Each number is 128 + 24 x the weight over its row's rms, rounded and kept within 0 to 255. Layers, rows and columns count from 0. The size above them is the row's rms in percent of the matrix's.

# layer 4 attention query, 384x256, rms 0.193, rows 29-57,93-120,157-184,221-248,284-312,348-376, columns 160-191
size [ 91  94  84 127  76 360 124 100  85  91 108  79  70  83  88  95  82  96  82  79  80  78  77  86  79  76  76  81  67  98  95 103 102  36 333  76  66  50  49  39  69  61  72  72  84  59  64  78  67  83  90  97  95  90  99  88 100  94 100 105  68  50 401  58  75  42  58  37  58  53  55  56  55  59  47  62  69  77  86  92  93  98 101  93 102  64  73  65 193  93 338 198 142  95 143 108 101 119 126 136 109 117  99  99  88  85  70  66  76  68  60  65  62  92  93  88  86  71  60 399 118  64  48  72  50  82  69  69  60  72  60  70  62  65  95  84  82  93  89  80  78  94  73  74  77  70  98  71 190 146 118  74  71  69  90  86  77 110  82  87  98  96  84  85  77  86  80  76  68  72  67]
[[ 87 134 155 132  89 124 121  96  92 152 117 156 132 166 189 110 125 144 140 131 139 117 158 122  62 173 133 122 114 109 103 189]
 [117 109  88 179 124  98 157  99  97 145  85 124 109  97 113 121 160 129 133 124 145 150 141 162  88  95 162 119 142 146 149 103]
 [104 121 134 147  92 181 120  95 111 129 168 154 124 117 150 100 135 120 124 169 128 108 137  89 105 142 113 135  97 120 108 128]
 [148 106 123 143 123 150 172 119  99 165 159  96 169 106 113 110 123 134 110 132  80 124 191 111 126 111 158 117 137 165 138 146]
 [120 140  86 137  96  93 103  98 121 146 116 183 147 166 118 110  93 122  93  78 153 162 113 103 126 113 107 134 141 130 117 157]
 [124 142  98 109 139 142 118 141 155 103  90 114  71 144 128 105 135 144 189 139 146 123 118 154 137 159  75 154  94 110  95 105]
 [127 126 110 135 101 152 134 176 158 139  92 133 124 140 118 104 119 142 192 158 118 121 153 154 126 103 126 180 158 140  97 110]
 [127 123 132 161 122 126 134 102  98 119 136 135 151 151 164 126 115  95 113 103 119 138 101  91 149 114 151 136 141 184 135 185]
 [166 111 176 135  94 159 146  90 136 101 154 132 114 148 125 124 131 105 118 124 111 175 114 149 128  99 153 114 141 133 114 149]
 [140 147 147  94 120 144 126  73 106 140 164 100 152 145 101 147 114 110 118 142 106 148 172  80 137 159 172 103 152 171 131 152]
 [127  91 134 128 100 147 161 108 168 117 150 154 177 168 103 125 134 133  84 127 116 131 167  96 118 114 147 128 106 116 134 140]
 [132 145 161 170  93 156 141 136 148 146 154 143 161 147 170 141 111 148 105 169 129 117 157 113 157  90 130 105 108 133 152 169]
 [ 93 114  85 115 138 103 104 123 161 135  94 107 116 106 113 123 129 134 146 117 117 125  92 129  91 131 140 176 117 150 105 108]
 [127 146 159  93  96 131 130 115  72  81  93 124  79 152 126  93 141 102 168 136  89 133 141  92 100 146 117 122 143 119 151 128]
 [172  93 185 111 144 148 167  90 116 138 121 132 187 146 137 126 121 130 128 118 120 143 114  99 153 133 158 114 125 172 160 187]
 [100 116 137 115 129 127 128 156 156 157 171 149 165 152 151 147 173 124  82 139  98 120 206  85 123 128 128 120 121 187 122 143]
 [152  85 158 133  87 132 147 125 102 146 189  80  81 100 134 153 118 124 118 129 140 113 148 146 132 151 165 113 109 120 133 117]
 [122 108 136 138 120 158 152 112 136 124 158 151 188 147 149 147 130 123  68 114 114 137 194 124 158 128 133 127 119 110 153 163]
 [144 100 158 149 147 158 138  69 110 151 119 159 148 131  96 132  80 112 146 134 179 105  98 157 114 118 188 111 131 122 131 133]
 [114 121  99 154 107  95 135  91 135 128 145 146 175 136 104 161 129 103  86 102 130 131  79 132 118 150 155 125  99 129 122 102]
 [106  98 118 107 171 121 145 113 151 150 157 101 181  96 121 100  94 143 111 120 128 116 132 122 179  95 137 115 132 114 131 126]
 [128  81  93 151 200 141  85 101  78 123 149 159 153 121 147  82 117 119 129 120 140 172 142 110 134  99 141 109 150 128 145 129]
 [116 128  97 129 149  98 105 175 169 107 110 128 128 108 119 141 144 149 120 147 130 141 100 155 167 146 133 154 109 124 161 132]
 [139 122 121  96 167 148 105 122 141 132 106 102 146 157  95 121 129 122 140 145 100 155 179 158 126 162 132 134 126 131 140 154]
 [120 115 104 132 127 105 123 131  83 148 100 128 134 133 130 120 141 141  70 100 121 127 165 138 148 138 158 126 192 143 103 110]
 [175 109 107 135 111 128 125 105 165 114 152 111 132 129  85 132  84 148 128 154 107 109 118 178 113 106 123 165 108 138 131 111]
 [131 135 157 103  93 161 159 140 126  87 142 115  97 207 126 121 100 111 122 150 132  90  88 162 104 174 120 126  89 115 146 152]
 [ 72 133  95 113  79  87 143 114 171 125 163 114 107 134  99  74 127 102 102 143  84 109 121 141 127 113 156 152 142 110 100 116]
 [141  86  93 140 109 159  99  93  52 150 145 110 123 126 111  87 152  95  72 120 146 114 141 148  85 145 116 117  95 146 144 130]
 [ 89 150 182 114 124 162 142  97  65 148 110 128 131 168 149 138 145 121 154 135 163 100 156 151 101 155  99 117 132 125 136 182]
 [148  93  93 176 160 128 130 126  97 138 102 147 120 120 165  87 176 114 138 117 153 129 142 140 124 119 177 124 135 129 160 156]
 [138  92 119 154  63 166 137 115 131 105 168 164 141 138 117 122 138 153  90 144 160 122 159  68  90 156 136 123 117 135 131 127]
 [154  77 149 139  89 149 127 133  83 113 201 136 149 176 118 118 132 118  74 107 124 131 105  75 122 140 150 113 147 122 134 137]
 [ 97 168 106 123 143 112 104 131 129 118 130 167 113 179 111 102 132 181 124  80 110 158 121 131 152  84 127  88 123  85 112 152]
 [119 157  78 121 145 137 132 166 149  73  63 129  82  88 124 114 153 126 160 120 139 152 122 139 131 128  78 138 128 116 107 119]
 [103 120 129 125 130  71 115 107 109 136 120 144 129 118 180 137  90 151 135 146 143  87  76 179 116 164 151 144 146 159 116 173]
 [121  68 156 115 135 132 128 114  89 103 159 161 116 179 141 144 103 130 104 111 146 106 134 115 145 135 133 161 148 134 127 183]
 [147  85 124 140 128 150 118 118 106 135 168 154 148 104 165 132  93 131 109 133 146 131  85 157 123 136 133 160 145 142 142 166]
 [127 159 127 125 104 117 128 139  81 115 113 156 109 158 127  85  91 126 124 161 142 130  45 144 124 121  98 147 142  96 133 104]
 [ 98 162 121 138 127 178 111 155 134 107 111 118 140 151 141 129 100 126 182 138 130  98 114 135 136  86 104 172 130 122 137 135]
 [174  82 160 129  98 161 135 139 145 137 166 141 171 139 141 150 112 100 107 136 136 140 138  79 122  77 141 125 130 146 131 147]
 [103 193 100 130 150  83 129  99 114 107 124  93  88 133 112 107 128 135 134 124 110 126  78 152 134 143 128 120 138  67  92 110]
 [ 98 168 132 122 113 107 126  97 161 125  81 138  89 107 127  99 131 121 132 161 135 122 124 141 122 157 103 109 110  93 119 183]
 [104 132 125  95 132 130 140 115 120 111 104 139  99 150 124 121 131 156 142 127 131 118  67 177 126 148 145 133 132  87 149 155]
 [136 105 156 119 126 149 120 132 148 156 134 137 184 145 181 140 147 136 111 179 121 114 197  96 140 125 162 124 132 174 121 185]
 [146  93 133 131 148 166 102 162 150 138 137 146 114 110 122  81 152 114 139  99 140 109 134 163 129  92 128 161 128 108 135 162]
 [ 96  92 147 139 139 141 155 147 132 150 178 136 110 164 162 143 118 150 146 150 111  78  51 150 140 155 144  77 118  95 134 127]
 [136  86 130 125 119 130 117 115 123 171 129 127 104 116 150 181 102 144 143 133 160 109  96 173  97 117 114 138 123 126 141  79]
 [135 163 122 169 113  93 121 105 137 127 157 140 135 125 107 159 114 133 117 122 137  83 141 119 118 147 154 109 121 125 153 100]
 [117 107 132 131 132 107 156  92 149 160 160 123 187 121 151 161  90 139  91 158 135 103 158 146 132 127 160 152 106 182 159 144]
 [128 130 106 144 155 101  74 117  55  69 147 143 134 104 154  71  96 116 125 115 138 149 130 109 135 109 121 127 136 131 160  90]
 [114 124  80 121 142 119 115 166 122 116 118 125 105  97 138 106 173 135 139 118  97 139  65 152 169 109 104 147  99 143 170 125]
 [142 132 108  90 121 121  84 115 161 139 116 104 120 136 103  93 137 141 160 156 124 126 163 150 139 127 144 157 141 126 151 118]
 [136 132 121 152 134 118 121 101  76  89 159 151 116 159 106 129 122 139  77 122 132 160 156 130 119 148 118 117 136 129 100  97]
 [144  90 115 149 140 165 127 154 130 157 146 107 149 109 111 122  62 126 127 148 113 152 143 162 142 123 133 147 112 152 131 141]
 [136 158 150  89 114 140 123 105 150  93 103 118  68 161 114 108 113 123 132 178 126 134  93 187 114 159 114 140  93  91 116 130]
 [ 60 107 112 122  87 117 128  89 151 121 167 124 100 119  88 116 101 130 122 129 118 163 122 118 153 111 139 153 166 109 122 116]
 [ 75 161 140 104 115 119 118 100  89 144 123 126 112 158 184 124 126 141 147 126 129 109 127 130  86 178 119  92 133 119 106 174]
 [138 107  80 154 138 110 119 102  95 128 104 161 138 116 138 100 155 121 128 110 151 127 143 156  96  85 159 111 128 114 149 142]
 [116  98 124 143  98 163 159 123 125 112 153 167 147 125 109 127 145 163 114 145 147 116 133  89 106 143 128 166 103 146 112 134]
 [149 141 124 148 139 104 155 153 156 109  67 149  86 134 153 134 133 136 147 130 135 131  62 180 120 140 100 116  80 170  91 169]
 [ 87 123 143  67  78 128  92 120 144 194 135  97  94 111 123 136 153 141 133 127 149 119 155 139 101 118 121 135 141 149 119  99]
 [137 106 165 154 107 123 148  99 109 144 175 142 187 146 128 135 102 120  71 116 139 127 154 114 128 117 177 137 130 148 153 147]
 [144 155 124 144 115 122 116 117 152 105 129 147  87 126 117 156 115 144 153 158 169 107  80 160 153 184 128 150  92 127  85 148]
 [119 138 119  99 157 166 113 127 146 129  94 117  96 140 155 112 129 116 172 141 134 102 148 141 168 157  99 164 146 133 130 114]
 [155 145 165 119 111 153 104  98  93 114 141 151 110 144 126 129 102 123 132 138 126 146 139 126  98 159 154 136 158  97 105 147]
 [134 119 189 126 103 107 121  93 114 141 191 132 146 172 100 147 114 131 101 100 139 151 134  72  70 116 159 137 154 146 118 128]
 [149 183 132 109  92 137  81 138 113 123 140 122 115 159  77 128 124 147 110 139 122 143  84  66 137 131 170 144 130  80 142 142]
 [150 135 129 146 131 155 116 163 149  93  96 131 106 132 136 142 105 133 151 169 118 118 141 140 160 145  82 141 126 108 151 107]
 [112 159  97 128 141  84 124 108 115 123 105  93 128 146 111  64 132  75 124  97 130 155  83 140  97  99 166 122 134 144 132 124]
 [156 138 155 138 132 137 135  97 123 158  86 143  92 134 120 159 139 141 139 150  92 137 155 111 120 136 117 106 130 178 153 132]
 [134  92 173 105 101 182 119 138  87 148 143 128 133 140 109 104 133  96 140 136 111 125 101  86 119 109 180 122 128  89 121 138]
 [119 129 110  77  96 121 118 161 147 140 148 119 116 135 187 124 146 126 118 148 129 149 167  95 140 175 115 120 119 164 116 132]
 [147 117 135 133 108 112 101 171 132  96 140 149 166  97 115 130 106 115  97 106 122 121 145 126 124 109 135 154  86 100 113 152]
 [134 102 116 146 140 141 135 147 162 137 149 166 129 155 160 123 121 121 141 126 108  92 119 124 104  84 136  87 134 141 162 113]
 [184  96 166 168 121 141 132  83 124 162 132 134 160 141 108 161  93 138  73 148 160 110 106 172 119 100 150 119 110  95 177 127]
 [119 179 101 170 136 139 110  97 174 145 120 147 110 150  86 158 143 131 133 100 125 102  68 145  75 138 150  96 102  98 124  68]
 [ 96 119  91 114 127 107 176 101 105 113 148 113 178 120 131  98 114 147  78 135 137 147 185 119 135 116 147 142 124 137 175 163]
 [106  89 115 161 151 105  64  91  55 119 168 155 166 129 170 102  87  96 131 128 136 150 120 155 149  95 138 123 140 131 154  80]
 [100 104  93 103 166 120  87 171 130 111 145 111 117  97 153  96 148 132 132 152  80 124  71 155 154 131 102 156 107 149 175 123]
 [154 128 117 104 126 131  97 104 137 117 132 105 123 149  47  88 122 109 123 103 102 144 146 159 118 125 159 144 140 123 155 113]
 [124 135 110 133 131  85 132  88 101 128 157 137 135 140  98 122 133 153  70 105 132 132 195 142 170 128 139 129 162 154 108  93]
 [164 115 116 148 130 164 143 138 128 148 133 119 138 123 126 132  73 122 122 138 111 146 135 174 128  96 128 140  98 146 143 135]
 [108 124 140 105 140 141 139 142 124  81 114 136  71 143 117 106 101 125 133 151 125 138  91 212 140 179 114 121  91 117 127 141]
 [ 67 121 125 110  68 108 148 120 167 140 161 105 105 130  98  92 108  99 108 141  86 134 118 131 124 127 169 171 146 119  94 117]
 [158 114 114  89  91 129 103 112  99 133  91 118 116 122  97 152 138 137 128 146 164 115 177 180  57 165 144 124  78  85 136 166]
 [122 134  90 173 114 103 162 158  70 112 115 124 157 105  82 109 122 129 107 122 147 149 148 145 104 122 185 110 142 136 123 143]
 [125 137 142  94  94 124 139  93 129 159 154 133 147 123 140 102 129 118 118 167 123 114 145 118 158 150 132 129 121 170 144 163]
 [167 118 166 108 117 139  91 142 187 128 135  98 126 186 126 140 157 122 137 109  80 133  97 106  80  91 103  87 126 146 120 113]
 [135 128  92 152 148 123 131 102  60 146 134 137 123  85 105 129  81 102  95 141 187 130 138 141 120 148 124 134 133 152 155 141]
 [126 139 134 105 109 141 117 127 109 103 155 129 138 161  94 112 123  95 124 106 117 150 136 104 161 102 188  70 185 110 141 167]
 [162 129 155 130 120 105 147 115 135 140 134 138 158 132 139 155 129 126 108 109 109 151 127 101 139 106 107  98 126 114 132 137]
 [116 153 108 130 190 149 161 119 109 148 103 138 168  77 144 118 133  84  92 110 128 115 151 138 151 145 117 131 143 131 147  91]
 [139 123 122 112 113 167 113 109 181 112 139 122 153 118 122 139 166 132 105 130 145 161  95 127 143 129 131 128  97 110 146 115]
 [ 97 127 113 158 133 116 137 116 108 147  86 138 194  80 125 134 145 136 125 116 112 141 222 117 144 125 109 104 136 132 137 103]
 [150 102 161 160  98 174 153 140 192 128 147 172 156 137 141 144 117 109 124 163 101 126 199  86 131 162  86 142  89 172  95 129]
 [168 149 100 107 164  85 130 114  90 140  91 135 148  88 111 143 153 149 109 125  94 125  97 124 131 124 116 109 155 189 135 111]
 [ 97 132  93  98 166 107 105  81  82 111  86 134 135 107 119 110 164 122  97 110 104 113 152 112 143 119 149 102 208 145 112 157]
 [ 87 106  76 151 151  99 112 122  88 135 118  98 140 131 143 139 134 144 120 164  95  62 169 141 140 160 124 153 133 113 151 134]
 [112 122  92 134 137 102 118 111 114 142 119 162 180 101 108 143 156 109  81 109 117 139 143 122 105 118 142 130 167 117 137 123]
 [134 130 157 167  74 154 132 122 139 131 114 141 120 164 138 105 131 151 164 150 113 179 165 106 127 127 126 127  92 122 127 164]
 [120 145 137 120  79 146 124 105  79 124 135 138 134  93 123 127 167 115 176 113 132 109 165  99 143 133  92 142 134 120 154 119]
 [ 98  91 121 134 117 169 111 137 170 159 143 140 152 160 118 126 152  85  88 109 139  59 178 124 147 122 122 114 128 101 141 170]
 [133 121 101 150 138 114 138  48  82 139 103 109 120 144  85 132 120 101 100 149 147 139 149 151 135 143 154  59 162 131 141  98]
 [157 109 117 165 136 118 120 132 163 154  97 166 156 157 109 164 142 101 130 127 140 119 143 143 167 126 107 117  81 134 133 160]
 [137 160 130 134 124 132 155 111 169 154 112 165 151 127 105 142  97 143  93 125 141 141 103 120 151 166 138 102 132 148 142 118]
 [ 45 113 124 120 141 139 105 176 145 137 127 129 126  75 155 140 144 173 121 128 101 119 123 120 126 109 124 152 124 159 129 190]
 [129 119 134 102 141 120 106 111  90 103 176 154 128 128 106 122  97 131 145 135 141  58 132 140 105 117 154 109  99  97  94 137]
 [113 126 116 101 131 101 138 122 160 110 108 127 127 113  94 114 161 118  95 128 168 204 115 143 113 135 139 130 125  93 125 128]
 [131  95 115  94 133 131 123  95  75 148 127 126 150 136 131 114 128 126  93 100 128 137 144 133 144 171 132  89 177 140 109 117]
 [104 143 140 110 111 138 110 115 131 124 147 114 151 108 127 123  74 127 129 145 107 110 156 118  89 123 172 142 111 143 113 148]
 [129 135 114 111 114 129 151 176 155 159  92 140 125 148 163 117  80 141 159 166 113 127 144 130  77 148 113 129 133 136 141 117]
 [126 185 106 112  82  93 152 129 150 119 155 129 135 126 103 151 116 123  93 132 110 131 106 125 155  98 122 139 133 120  94 102]
 [132 116 139 164 135 137 126 113 104 160 149 139 148 152 132  95 108 109 128  94 177 151  97  94 122  85 177 129 141 128 111 168]
 [ 74 124 151 113 136 120 126 109  79 145 117 134 133 138 178 142 121 145 145 125 156 101 150 155 129 180 112 106 128 106 106 169]
 [123 126  76 158 125 127 149  88 135 128 107 133 108  94 108 107 182 123 136 112 153 139 126 157  85 110 165 118 128 122 142 142]
 [ 91 110 131 161 104 167 168 112 136 118 145 147 124 113 125 111 138 163 124 129 135 122 152  96 108 127 119 155 116 169 109 155]
 [ 95 159 123 102 142 166 161 158 119 115  92 123 102 128 156 146 174 126 198 141 120 114 120 137 135 104 109 144  90 117 112 135]
 [174 129 143 128 144 114 126 105 126 125 145 131 141  99 155 147  65  96  95 177 155 110 181 116 110 161 167 165 141 159 178 116]
 [126 156  90 104 150 130 122 152 156 100  74 113  83 111 134 117 148 142 165 139 130 126 131 140 133 170  71 140 114 114  97 105]
 [132  88 143 143  97 135 140 105  92 100 171 139 151 158 118 129 124  84  67  99 127 158 147  99 117 120 163 112 119 123 130 148]
 [118 122 145 108 131 128 145  94  96 161 130 179 126 138 171  85  85  97 119 119 138  98 129 111 135 144 139 107 102 156 121 149]
 [150  93 155 117 105 109 129 126 133 143 116 159 135 150 124 124 134 134 141 118 125 163 108 121 119 127 144 124 116 146 105 115]
 [101 142  90 128 168 114 101 129 195 136  73 105 128 117 116 152 160 162 164 150 111 132 131 139 140 139 109 162 155 110  82  79]
 [184 124 116 163 118 123 147  94 151 124 139 132 151 129 119 115  90  94  81 175 110 136 126 118 127 160 162 120 138 176 164 118]
 [146 103 177 118  91 142 151 109 119 124 153 184 159 120 163 148  88 137 117 144 112 137 122 118 116  91 169 122 112 187 155 151]
 [ 89 152  84 124 136  94 134 151 137 130 102  86 112 120 119  99 145 135 135 132 164  94 156 139 150 148  93 136 143  96 119 103]
 [ 76 113 177 124 117 131  88 126 116 157 105 124 129 130 149 142 116 113 147  95 151  98 155 130 172  84 109 129 107  57 128 144]
 [ 95  90  94 114 155 115 137 138 135 111  93 127 172 136  76 112 149 130  79 138 129 139 102 120 120 151 161 139 167 127 136 106]
 [149  93 167 143 122 138 107 142 138 142 156 116 137 129 141 166 126 127 132 109 130 161 154 139 124 125 129 142 116 164 154 160]
 [ 99 151 163 107  84 133 125 149 122 124 115 120 108  95 177  76 125 141 144 152 145 121 127 178 147 123 128 124  97 142 137 154]
 [126 123 122 148 134 139 109  81 149 139 131 141 151 161  88 149  83 121 100  99 172 110 130 166 144 121 125 150 123 103 150 137]
 [136  77 153 150 120 119 151  85 149 141 173 146 150 121 146 128  87 108  94  88 144  85  92 137 110 124 154 100 128  97 154 111]
 [132  95 116 165 107 120 121 120 133 129 127 162 161 129 112 136 120 109  99  98 165 142 101 134 118 103 133 143 147 124 134 144]
 [119 110 128 142 133 158 169  98 155 162 138 115 189 111 151  93 123 127 114 145 146 128 162 120 153  96 180 144 121 163 159 139]
 [111 139 107 129 179 112  69 102  59  79 134 146 136 118 162  93  94  85 124 114 124 172 121 128 130 113 117 118 147 122 144 103]
 [102 118 107 111 153 108 107 188 134 114 126 121 129 133 147 117 149 126 130 161 118 124  50 169 154 114 112 139 102 124 184 144]
 [136 126 106  84 138 140  83 126 163 107 111  87 143 133  88 120 131 122 112 112  93 154 165 168 105 127 137 139 152 125 140 102]
 [119 148 113 140 156  97 115  91  81 130 126 145 111 131 105 142 130 137  77  94 129 140 158 141 126 142 128  98 165 145 101  93]
 [155 110 118 152 145 153 129 120 156 128 119  98 143 123 112 145  66 151 127 148 123 156 128 213 123 119 124 175 103 162 144 127]
 [127 131 134 111 133 114 134 145 133 102 112 119  80 159 125 129  97 142 129 150 131 119 105 190 129 134 106 128  74 130 140 137]
 [ 76 136 100 120  84 100 142 124 211 128 155  98 110 109 106 101 104 124 113 147 100 137 114 140 144 101 142 168 129 105 103 126]
 [120 104 132 120 109 119 164 106  95 131 158 155 148 149 124 115  85 143 131 103 164 124 125 108 146  80 161 138 143 150 130 168]
 [102 135 170 150 129 129 165 112  51 139  99 127  88 156 158 121 120 126 150 105 168  85 132 167 105 148 128  94 135 140 143 180]
 [145 137  93 163 161 105 119 128  96 138 107 154 128 120 122  94 184 131 115 106 145 118 148 136 117 135 148 105 133 121 102 147]
 [150  93 113 149  78 148 158  95 142 119 160 160 130 140 126 113 123 175 128 130 147 119 153  97 133 151 123 141 120 151  99 163]
 [150 142 151 141 155 121 133 163 152 138  96 122 100 101 106 133 151 167 181 124 155  99 126 112 136 153 106 162 170 134  94 150]
 [ 84 144 105 127 108 124 113 127 123 128 182 121 126 171 132  96 160 123 137  99 113 118 149 117 118  90 135  92 120 205  97 164]
 [144 116 199 135  81 129 152 118  82 132 154 115 114 122 110 162 113  76  89  96 145 149 115 151  84 128 145 110 123  90 138 138]
 [122 139 173 142 107 131 111 117  94 126 172 157 109 152  95 124 125 120 115 113 163 152  98 116 117 125 160  96 142 129 134 169]
 [115 121 140 140 128 124 140 117  96 120 188 160 127 167 149 110 110 100 117 102 121 107 136 126 126  84 143 101 142 124 146 144]
 [139 115 141 147 112 130 133  85 144 141 122 150  93 141 126  97 129 135  93 131 169 149  88 119 106 148 147 130 148 154 134 171]
 [ 99 180 132 143 152  83 123 127 112 116 106 133 107 104 107 107 114 125 140 136 103 144 104 123  93 139 142 124 117 161 107  95]
 [ 80 127 141 115 144 146 138 110 159 114 127  96 125 124 139 101 118  93 175 119 142 136 136 108 109  86 119 137 139 142 127 107]
 [143  68 158 119  93 158 142 152 144 137 167 102 143 144 143 114 136 123 132 128 140 109 144  83 135 124 134 142 143 129 127 164]
 [115 148 149 117 148  75 131 144 102 100 166 137 151 122 108 131  90 160 104 138 124 124 109 111 129 132 151 126 145 110 123 134]
 [113 133 105 122 131 107 125  94 137 160 104 137 127 144 103 128 140 128 107 147 140 116 134 135 132  93 148 120 129 144 150 158]
 [148 131 139 120 145 108 147  71 112 111 163 130 158 121 117 105 124 125  69 114 100 160  74 101 125 129 176 128 162 131 135 176]
 [ 98 145 138 154 100 175 155 140 186 109 117 142 142 172 144 116 148 127 151 141 154 107 191 101 143 103 135 100 106 107 118 181]
 [128 106 166 133 122 124 110 161 126 129 174 105 110 110 116 109 134 148 124 149 119  91 150 110 130  96 116 180 141 129 128 152]
 [113 124 151 149 112 207 152 125 137 118 161 145 124 132 157 120 103 125 129 123 160 107  87 149 123 123 109 133 130  96 148 144]
 [181  88 156 130 150 142 137  85 113 149 132 151 155 146 105 159 108 123  90 114 147 123 128 154 122 124 153  97 146 135 148 119]
 [173 144 104 165 171  91 128 146 166 140 118 113 117 114 125 126  99 120 110 117 124 145  92 142  97 153 144 128 147 156 170 110]
 [156 111 122 120 133 158 138 129 136 162 125 122 192 124 119 114 120 104 113 120 141 148 165 123 175 117 158 153 140 146 195 109]
 [137 110 119 130 135 122 113 125  60 120 167 147 140 105 149 100 112 148 118 138  93 154 113  88  91 119 137 107 137 172 139  87]
 [111 118  80 140 155  94 121 186 123  72 119 138 126 101 109 104 140 127 139 139 100 122  74 148 161 109 109 144 125 139 160 113]
 [114 124 110 100 124 110 110  81 154 124 141  65 174 112 117 115 112 108 103 137  82 156 175 144 147  95 178 147 133 100 159 151]
 [133 180 114 144 132 113 114 131  85  94 124 160 104 166  94 132 125 131  88 109 130 140 140 129 143 143 138 127 159  82  68 100]
 [135  86  98 141 136 144 152 149 129 132 142  93 132 145 116 134  87 138 135 110 122 147 120 155 133 129 140 156 120 170 104 123]
 [139 136 175 104  88 137 144 126 125 114 103 140  73 143 139 140 110 124 142 152 116 114 101 162 114 156 133 138 105 124 117 122]
 [ 95 125 121 136  96 126 165 130 166  97 156 100 115 115  81 127 123 127  98 128  93 177 125 120 156 112 146 163 172 130 110 119]]
# layer 4 attention key, 64x256, rms 0.164, rows 28-56, columns 160-191
size [148 132 134 147  60  36  71  74  39  38  49  45  37  43  47  63  46  51  61  75 106  72 117 131 127 137 144 131 150]
[[117 166 130 118 139 134 130 117  90 160 114  85 156 150 136 111  99  76 133  79 162 143 135  78 115 111 156 143 119 103 108 150]
 [ 61 130 115 148 102 111 125 137 113 134 142 145 162 160 187 133 116 126 134 146 176 150 115 116 130 179 150 111 115  98 113 133]
 [134  94  95  92 103 169 110  77 146 123  90 163 127 132 114 119 124 124 128  82 177 131 144 135 118  90 128  91 125 134 139 148]
 [ 81 129 157 124 126 161 175 128 103 154 125 179 112 129  82 121 148 155 139 103 152  85  69  92 135 111 137 132 143 172 109 139]
 [117 130 138  98  86 135 109 126 112  65 145 123  99 141  88 115 122 125 134 124 156 144 144 126 101 123 154 160 150 106 146 114]
 [161 124 150 100 150  83 163 103 140 153 101 124 154  96 136 164 128 172  87 147  97  83 120 174 126 158 134 119  87 156 129 102]
 [126 113 143 127 115 138 153 126 146 136 146 140 207 191 129 152  94 132 114 104 155 135 157  99 161  99 160  92 114 159 100 169]
 [120 144 113 123 135 109 150 142  83  78  93 118 109  99 142 101 130 124 124 130 160 134 134 107 152 127 106 171 125  85 106 130]
 [190 133 142 122 111 101 123 169 143 178 102 114 139 123 114 159 107 145 109 179 142 119 184 130  61 143 104 133 116 116 107 130]
 [137 144 119 125  85 142 135 110  96 174 133 113 110 144 135 169 131 139 137 127 117  93 134 171 134 157 157 112 145 121 130 118]
 [137 133 100 134 115 134 152  86  98 165 122 131 151 111 158 115 131 116 123  97 146 156 107 113 152 107 117 104 141 156 150 128]
 [137 151 160 112 137  75 124 120  96 194 130 141 137 110 130 153 131 156  92 136 118 144 124 127 111 156 149 133 133 144 121 105]
 [140 129 131 121 113  84 110 145 121 145 120 117 116 131 154 136 102 111  90 137 128  74 160 150  89 173 161 111 110  82 105 108]
 [125 154 101 135 152 135 122 139 142 115 168 136 116 112 136 114 145 100 131 121 118 157 127 105 147 114  98 161 139 155  97 157]
 [126 148 103 119 153 107 151 128 134 126 117 120 129 109 136 171 163 146 151 134  90 162 116 135 152 141 129 137 139 167 133 107]
 [ 80 105 150 128 147 113 135 186 150 146 134 116 139 106 106 145 109 138 159 122 107 111 100 150 179 133 134 135 115 103 119 135]
 [109 124 128 100 108 108 126 134 124 160 138  85 121 126 118 102 163 137 136 139 116 145 146 146 141 117 140 133 110  75 125 143]
 [113 163  97 143 139  83 117 102  94 135 150 161 136 105 128 154  94  60 118 120 133 123 133  96 131 155 110 130  95 192 121 124]
 [106 115 103 163 167 106 124  73 128 101  97 159 146  89 145 201 126 138 115 139 112 122 119 170 123 127 137 116 136 139 170 108]
 [149 105 113 178 139 114 107 116 147  88 119 123 163  93 117 177  94 123  90 132  83 140  74 177 119 121  96 127 133 136 137 128]
 [150 183 122 159 123 160 143 108 136 176 108 151  98 153 101 137 123 159 130 127 138 125 114 135 152 119 141 114 159 152 115 103]
 [121 124 118  87 124 101 149 131 120 146 149 127 151 148 168 116 120 131 123 141 122 105 165 123 111 117 119 130 113 155 112 156]
 [ 72 114 107 171  94 115 143 107  82 123 137 155 172 150 151 144 118 126 132 100 133 130 110 139 124 102 132 105 146 172 188  97]
 [104 129 121  80 172 133  80 124 156 130 169 137 116 136 137 104 124 113 124 140  82 120  97 181  94 145 101 125 101 128 175 136]
 [122 159 113 122 130 166 129 116 129  88  92 150 129 120  39 112 161 134 106  83 104 162 141 123 131 115 166 156 134 145 139 131]
 [123 143  95 121 121 109 138  83 107 157 127 103 119 131 118 127 152 168  75 110 152 107 161 136 114 118 132 116 150 143 179  95]
 [142 138 116 105 123 133 128 104 124 136 119 159 115 123 118 133  93 136 130 116 154 123 109 141  89 140 144 125  88 148 162 102]
 [136 118 102 118 178 128 122 163 109 111 125 100  88 135  92 129  89 159 130 134 132 128 127 147 146 135 134  70 102 136 180 110]
 [112 173 131 143 109 123 176 120 163  93 115  93 117 135 151 116 112  95 132 136  99 127 140 188 103 159 149 137 146 122 129 122]]